{"hidden_size": 160, "intermediate_size": 640, "final_lr_fraction": 0.0}
Each number is 128 + 24 x the weight over its row's rms, rounded and kept within 0 to 255. Layers, rows and columns count from 0. The size above them is the row's rms in percent of the matrix's.

# layer 11 attention query, 160x160, rms 0.0811, rows 125-144, columns 0-159
size [ 90  93 101 108  91  91  91  92  94 101 105  91  97 102  92 103  91  92  95  96]
[[136 150 105 151 108 142  93 157 125 175 177 119 144 127 137  98  95 144 151 119 135 151 126 115 145 116  55 129  77 109 161 108 114 111 124 155 135 149 143 138 118 128 129 106 128 139 123 130  90 125  93 105  85 102 103  95 127 142 132 101 122 205 125 164 100 113 142  92 108 149 124 119 118 139 134 101 102 159 124  77 141 119 162 124  83 101  89 156 134 139 145 118 131 149  98 113 138 134 116 111 149 133 126  93 131 118 160 151  95  87 133 130 131 150 128 133 121 133  92 178  91 128 112 157 138 148 155 126 137  70 112  92 113 102 118 153 129 164 109 138 119  99 143 122 114 107 174  90 161 117 100 124 106 152 121 123 126  97 105 142]
 [ 94 129 103  84 101 123 110 153 124 136 133 124  86 132 121  97 142 127 154 133 122 122 134 132 108  89  96 109  95 108  93  96 113 141 182  81 136  60 124 162 120 147 117 137 156 175  85 129 130 148 130 127 121 157 167 161  82 119 121 161 141 139 128 118 130  93 143 128 103 136 131 136 155 138 110 106 125 135 165 139 135 101 122 125  94 113 169  73 142 157 100 114 118 140 101 146 105 102 120  68  96 123 147 183 129 162 115 138  79 150 126 154 135 121 145 157  90 174 155 153 153 146 110 132 155  79 136 129 117 133 119 147 147  88 119  96 118 111 102 117 110 122 142 147 100 134 130 108 120 119 125 151  90 152 120 128 116 104 128 107]
 [165 166 184 124 153 142 159 136 110 161 136 172 147 125 147 144 157 106 130 104 109 129 175 133 116 137 114 126  79  99 115 134 142 113 136 128  94 136 105 131 131 110 118 148  90 171  90 128 154  78 125 134 159 135 113 178 103 130 151 148 119 134 125 152 127 130 108 118 125 149 145 147 138 115 168 196 131 117 146 134 191 136 131 142 134 112 144  91 162 154 131 123 129  99 117 140 125  94 185 139 136 136  91 125 106 114 128 136 134 140 142 154 111 124  96 114 125 173 102 147 142 110 149 128 147 151 163 145 165 118 119 135 185 119 167 101 148 115 116  86 111 125 137 105 114 145 112 154 112 173 118 146 113  84  98 145 135  72 126 129]
 [116 134 117  83 135 117 119 153 143 136 128 160 112 129 136 132  77 119 169 116 110 130 103 135 146 145 119 154 121 135 126 140 140 165 173 146  86 117 143 199 154 138 110 141 120 155 109 147 153 116 110 134 129 157  96 145 147 133 132 144 160 157 131 127  78 125  98 113 103 162 142  93 121 103 114 173 127 139 124 111 137 151 155 141 123 135  91 159 136 132 130 131  92 116 124  97 126 143 128 120 152 101 143 125 114 147 162 176  84  82 138 128 135 104 164 126  93  88  89 174 152 172 122 111 169 117 163 135 121 124 123 138 103 120 151 135 106  48 119 154 151 135 148  79 106  99 133 103 122 139 140 138 151 102  89 110 154 153 145 122]
 [140 113 129 109 142  88 138 177 142 125 133 118 164 104 134 145 119  91 134 132 115 109 152 153 118 155 153  99 134  81 127 119 135 170 118  89 144 153 134 157 146 130  98 171 113 170 108 155 150 128  94  68 130 157  88  88 135 156 154 141 134  94 139 119  96 117 116 106 140 139 110 140 127 152 132 140 155 122 116 120 163 115 137 124 106  82 105 173 183 139 102 149 135 105 102 145 117 142 117 159 158 107 133 107 133  84 139 108  88 132 163  95 160 161 126  89 134 108 112 149 138 142 137 108 145 173 133 118 135 113 129  90 151 152 146 157  93 107 139 152 141  76 109 124 140 150 138  66 107 113 141 159 173 132 123 126 118 144 120 121]
 [135 123 106 135 144 105  84 152 122 103 116  91 112  93 137  88 129 118  81 128 114 127 102 171 177  92 139 144 145 117  67 116 130 104 166 153  73 128  89  96 143 123 148 117 165  96 152  81 116 124 177 120 140 115  76 126 129 151 140 163 135 132 139 137 161 119 136 152 176 124 123  93 105 108 138 104 124 149 118 164 132 101 140 133 143 143  62 159 110 123  92 159 126 130 151 137  95 117 134 165 133 131 160 125 100 163 123 116 150 111 117 104 125 112  92 121 100 111 139 125 131 107 124 144 129  82 148 114 101 112 148 155 120 113 126 132 155 180 111 133 113 111 124 120 124 157 125 111 133  69 117 149 131 139 142 100 144 159  99 124]
 [101  92 139 137 143 131  87 134 148  92  95 152 134 128 108 116 156 152 131  97 109 117 137 135 127  79 124 148 163  95 146 154  87 135 160 126 158 125 120 117 137 101 114 169 143 144 121 150 154 110 155 113 149 148 137 141 112 145 125 134  77 114 151 140 134 163 117  86 134 114 128 134 164 107  97 128 115 130 139 122 141 142 111 130 125 115 150 143 159 120 169 108  89 127 116 102 101 146 171 143  85 128  95 123 132 143 118 143 179 143 109  94  96 128 139  95 126 124 123  97 111 130 107  93 193  94 145 126 120 161 120 136 144  76 155 137 161 148 150 137 135  86 112 155 159 113 174 104 135 106 149 123 146 170 130  87 199 163 130 128]
 [108 124 103  93 135 141 111 141 124 130  94 125 114 130 143 125 138 141 126 109 147 151 103 156 112 130 117 165 146 157  66 180 124 114 139 112 156 149 140 125 110 143  88 124 110  95 130 136 105 122 106 137 160  96 147 118 117 107 135 144 103 129 163 141 157 106 124 199  94 131 185 131 143 168 123 133 138 188 116 113 136 104  94 122 111 141 114 123 100 137  88 133 150 126 140 127  93 121 137 158 137 133 133 113 110 102 137 108 144 145 143 120 175 165 137 160 156 150 137 127 132 159 111 166 151 109 115 144 129 111  91 131 139 116 157 107  89 207 125 124 122  99  92 155  96  99 133 184 145 127 126 143 123 146 171 160 183 130 125 121]
 [120 154 113 128 110  94 198 125 137 153 156 146 157 156 140 136  95 133 116 172 130 129 119 149 160 143 102 127 146 152 155 140 145 161 113 115 137 103 154 166 116 139 154 122 139 149 143 126 128 130 115 142 160  78 148 132 105  80 164  95 116 121 120 127 141 158 132 109 121 137 174  89 132  93 125  94 165 117 156 151 123 132 131 134 127 137 137 115 149 134 137  80 115 126 116  87 125 143 132 109 163  92 154 146 126 118  80 165 142 128 185 123  98 105 139 172 115 141  68 115 108 142 136  85 161 145 156 132 106 128 148 132 126 106 118 102 117 179 126 122 131 119 130  66 145 111 129 121  91 190 125 108 102 125 149 104 121 143 108 103]
 [119 124 154 144 130 147 128 140 154 129 133 194 120 102 154 117 151 145 132 136 140 123 135 128 113 127 104  83 112  92 137 147 130 129  97 113 124 159 126 128 139 157 129 106 103 124 140 173  82  89 130 131 102 153 121 148 126 108 123 129 155 152 126 141 135 146 130 122  80 110 113 166 113 169 141 147 138 108  95  69  85 121 120 142 153 120 114 115  93 131 137 127 110 143 113  93 128 169 113 114 175 135 107 117 174 109 103 174 155  74  93  78 155 134 154 168 124 127  77 134 114 121 155 134 162 148 197 141 136 134  94 128 137 142 121 121  99 166 134 168 151  97 143 120 106 116 129 104 155 117  83 125 109 126 129 137  83 134 158 125]
 [108 132 143 128  95 103 122 145  94 110 137 125 160 122 149 139  99 100 160 178 126 150 128 140 124 157 124 144  73 163 122 112 161 128 103 134 132 106 110 120 114 153 148 146 136 113 144 176 104 100 121 154 110 152 112  95 110 170 107 129 135 108 143 125 159 108 153 137 122 152 122 139 141 143 144 154 147  87  91 118 115  66 103 120 139 117 117 153 140 101 144 131  86 129 152 135 163 142 136 117  90 133 124 122 114 158 129  89 112 102  92 125  84 127 119 107 153 139 104 151 165 118  86 118 137 147 213 121 138  84 164 124 150 117 145 121 111 119 112 122 108 114 187 135 128 169 153 103 136 103 175  89  80 123 120 126 152 136 146 133]
 [144 118 125 110 169 156 108  73 137 118 137 125 135 159 121 149 132 133 134  75 122 132 178 160 146 136  78 129 113 129 154 141 114 117  77 142 119 127 128 132 129 124 143 152 152 133 121 175 131 134  67 131 108 111 158 148 113 161 121 130  61 187  84 124 132 126 124  86 115 132 159 169  79 133 138 148 106 153 115 148 135 103 118 147 100  91 135  97 134 119 129  81 123 125 169 135  97 111 133 118 123  88 127 127 118 148 141 117 164 119 147 184 125 111 151 150 133  84 135 138  98 167 121 159 141 128 135 124  97 136 169 177 150 126 101 146 185 154 130 139 140 131 118 114 144 131 145 116 110 152 140 142 110 121 151 155 121 142 163 131]
 [127 159 156 102 107 110 132 105 149 130 167 138 161 159 129 130 150 115 133 121 127 114 132 158 149 100 122 168 189 156 153 105 145 107 149 178 144  80 174 101 124 133 105 149 117 143 116 130 117 131 102 117 112  90 135 168 140 137 133 136 145  96 130 140 111 167 116 159 113 131 149 105 177 145 132 103 136 148 114  94  82 103 105  94 122 138 128 133 111 120 114 108 161 133 105 110 159 162 115 107 177 144 145 122 114 124 142 117 145 164 150 137 127 176 165 114  87 159 154 103 115 103 146 132 130 131 153 159 121 149 126 160  92  94 146 158 159 175 118 165 118 146 136 149 124  98  87 161 121 109  75 142 155 109 132 103  85 130 114 148]
 [128 136 166 111 100  37 144 133 114 141 150 105 148 157 118 133 108 127  88 133 139  98 111 116 140 112 101 139 184  99 120 102 134 143 114 139 131 131 110 108 133 159  95 132 138  92 107 139  53 112 135 135 135 143  79 106  98 140 186  95 116 108 142 158 147 121 194 126 138 115 123 141 121 133 112 107 117  86 113 171 113 140 116 178 116 131 123 148 133  98 115 126 141 151 151 130 130 152 144  93 120 142 132 117 133 127 160  86 174 119 161 135 146 110 104 153 121 136 142 142 133  87 107 120 132 163 163  95 130 139 124 147 128 164 136 108 102 138 121 178 136 105  97 164 126 121 110 117 118 105 134 134 125 130 127  79  99 154  97 129]
 [125 129  90 122 114 125 125 128  87 116 119  64 142 121  74 106 135 164 107 147 111 131 145  90 138 143 108 140 148 126  93  94 119 155 128 136 179 149 125 139 149  95  79 119  98 126  99 124 133 136  84 114 139 126 150 106 176  97 150 125 104 100 171 116 129 129 163 107 184 121 171 121 148 123 131 153 124 136 106 161 132 117 128 104 144 114 122 129 191 105 138 108  96 156 164 124 103 129 139 118 173 120 133 146 149 100 163 150  81 136 119 134 137 165 111  53 122 144 114 111  86 108 135 170 104 113 102 109 113 144 121 172 110 151 110 149 113 129 136 159 127 122 140 132 136 113 134 144 123 129 153 164 126 122 116 124 147 178 106 120]
 [127 124 146 185 139 139 125  72  96 113 117 122 155 153 189 173 124 186  94 107 120 125 130  77 153 166 110 113 115 139 107 154 130 126 128 119  78 161 101 124 104 139 121 154 137 135 147 123 157 131  73 114  95 104 119 156 120 127 143  90 139  94  90 128 169 134 137  90 102 162 153 125 147 113 132  82 140 155 106 137  83 138 132 111 125 116 149 135 153 113 104 132  88 156 134 118 145 133 165 128 130 136 142 118  92 114 121 146 142 174 109 139 137 131 158 109 127 116 143 147  82 128 107 100 148  91 118 147 127 114 102 150 160 174 133 135 119 153 126 146 156 111 108 130 125 130 110 110 155 156 157 106 126 122 144  63 137  94 137 126]
 [ 95 110 131 144 165 115 163  91 107 105 129 173  82 119 191  99 116 138 147 136 122 123  95 127 163  97 116 132 134 131 100 118 141 124  86 134 160 129 124 112 116 107 116 145 144 122 177 111 142 168  97 124 144 147 153 188 143 101 167 131 134  93 138 123  89 104 146 155 144 124 121 120  96 131 153 117 129 111 108 129 130 127 107 142  78 116 146 170 111 161 114 131  92 162 136 135 147 115 120 124 144 149 127 116  90 113 150 114 165 127 102 137 162 155 118 178 159 137 141 155 104  50 129 159  97 119 160 146 151 159  99 133  85 152 136 158 129 106 137  98 140 156 151 119 104 122 127 111 105 132 123 133 145 164 162 143 140 109 102 132]
 [172 103 158 154 142 138 126 108 123 154  67 139 134 111  97 127 122 112  92 185 117 127 157 169 115 100 133 145 120 106 153 131 156 121 155 142 164 114 154 147 119 107 120 149 136 114 145 134 151 112 140 110 133 138 155  70 163 118  82 149 127 131 164 120 112 114  90 123 156 173 141 178 124  73 128  79 182 109 103 126 117 147 107 113 110 116 121 141 154 145 103 162  90  90  91 119 101 116 165 147 102 160 141 119 112 155 147 122 143 114 161 106 141 136 154 120 147 117 170 116 153  97 114 120 134 133 104 102 144 126 102  78 158 116 143 131 101 134 163 100 127 105 124  98 122 133 119 106 138 118 118 165 117 128 141 107 155 107 139  90]
 [119 146 102 104 116 128 121  70 137 130  82 137 152 120 159 118 119 181 130  69 133 127 133  60 114 145 120  88 144 187 141 140 144 121 161 105 102  97 135 146 131 164 115 134 158 202 106 134 139 122 123 136 135 108 132 183 174 159 120 113 106 119 120 114 146 126 118 141 114 134 143 146 114 114 110 129 118 116 100 118  93 128 109 100 136  99 118 115 148 126 119 100 136  82 132 131  97 139 138 141 102 118 113 127 122 166  94 162 137 148 183 130 119 107 139 145 126 126 153 165 178 149 154 131  97 134 147 154 121 138 128 132 124 137 115 112 130 154  79 142 106 157 158 162 117 119 144 170 155 137 133 104  89  93 107 143 135 160 147  92]
 [165 128 136 104 100 127 126 139 122 159 131 132 167 124 178  93 101 173 121 122 135 137 152 106  85  95 112 140 142 137 156  73 124 111 109 103 143 144 134 143 140 147 125 146 147 119 140 138 136 156  76 102 125  92  85 144 128 139 121 150 130 156 119 177 189 133 124 109 154 135 100 105 154 129  92 121  60 114 141 113 114 128  98 156 106 122 188 135 108 157 116  85 144  98 143 111 107 154 163 135 117 103 178  83 110 140 109 125 145 140 144 120 136  81 111 140 142 164 160 115 103 124 137 103  94 155 113 143 145 135 153 121 117 103 122 107 144 145 122 163 139 122 126 130 130 125 132 174  97 120 132 131 181 150 118 109 172 142 129 112]]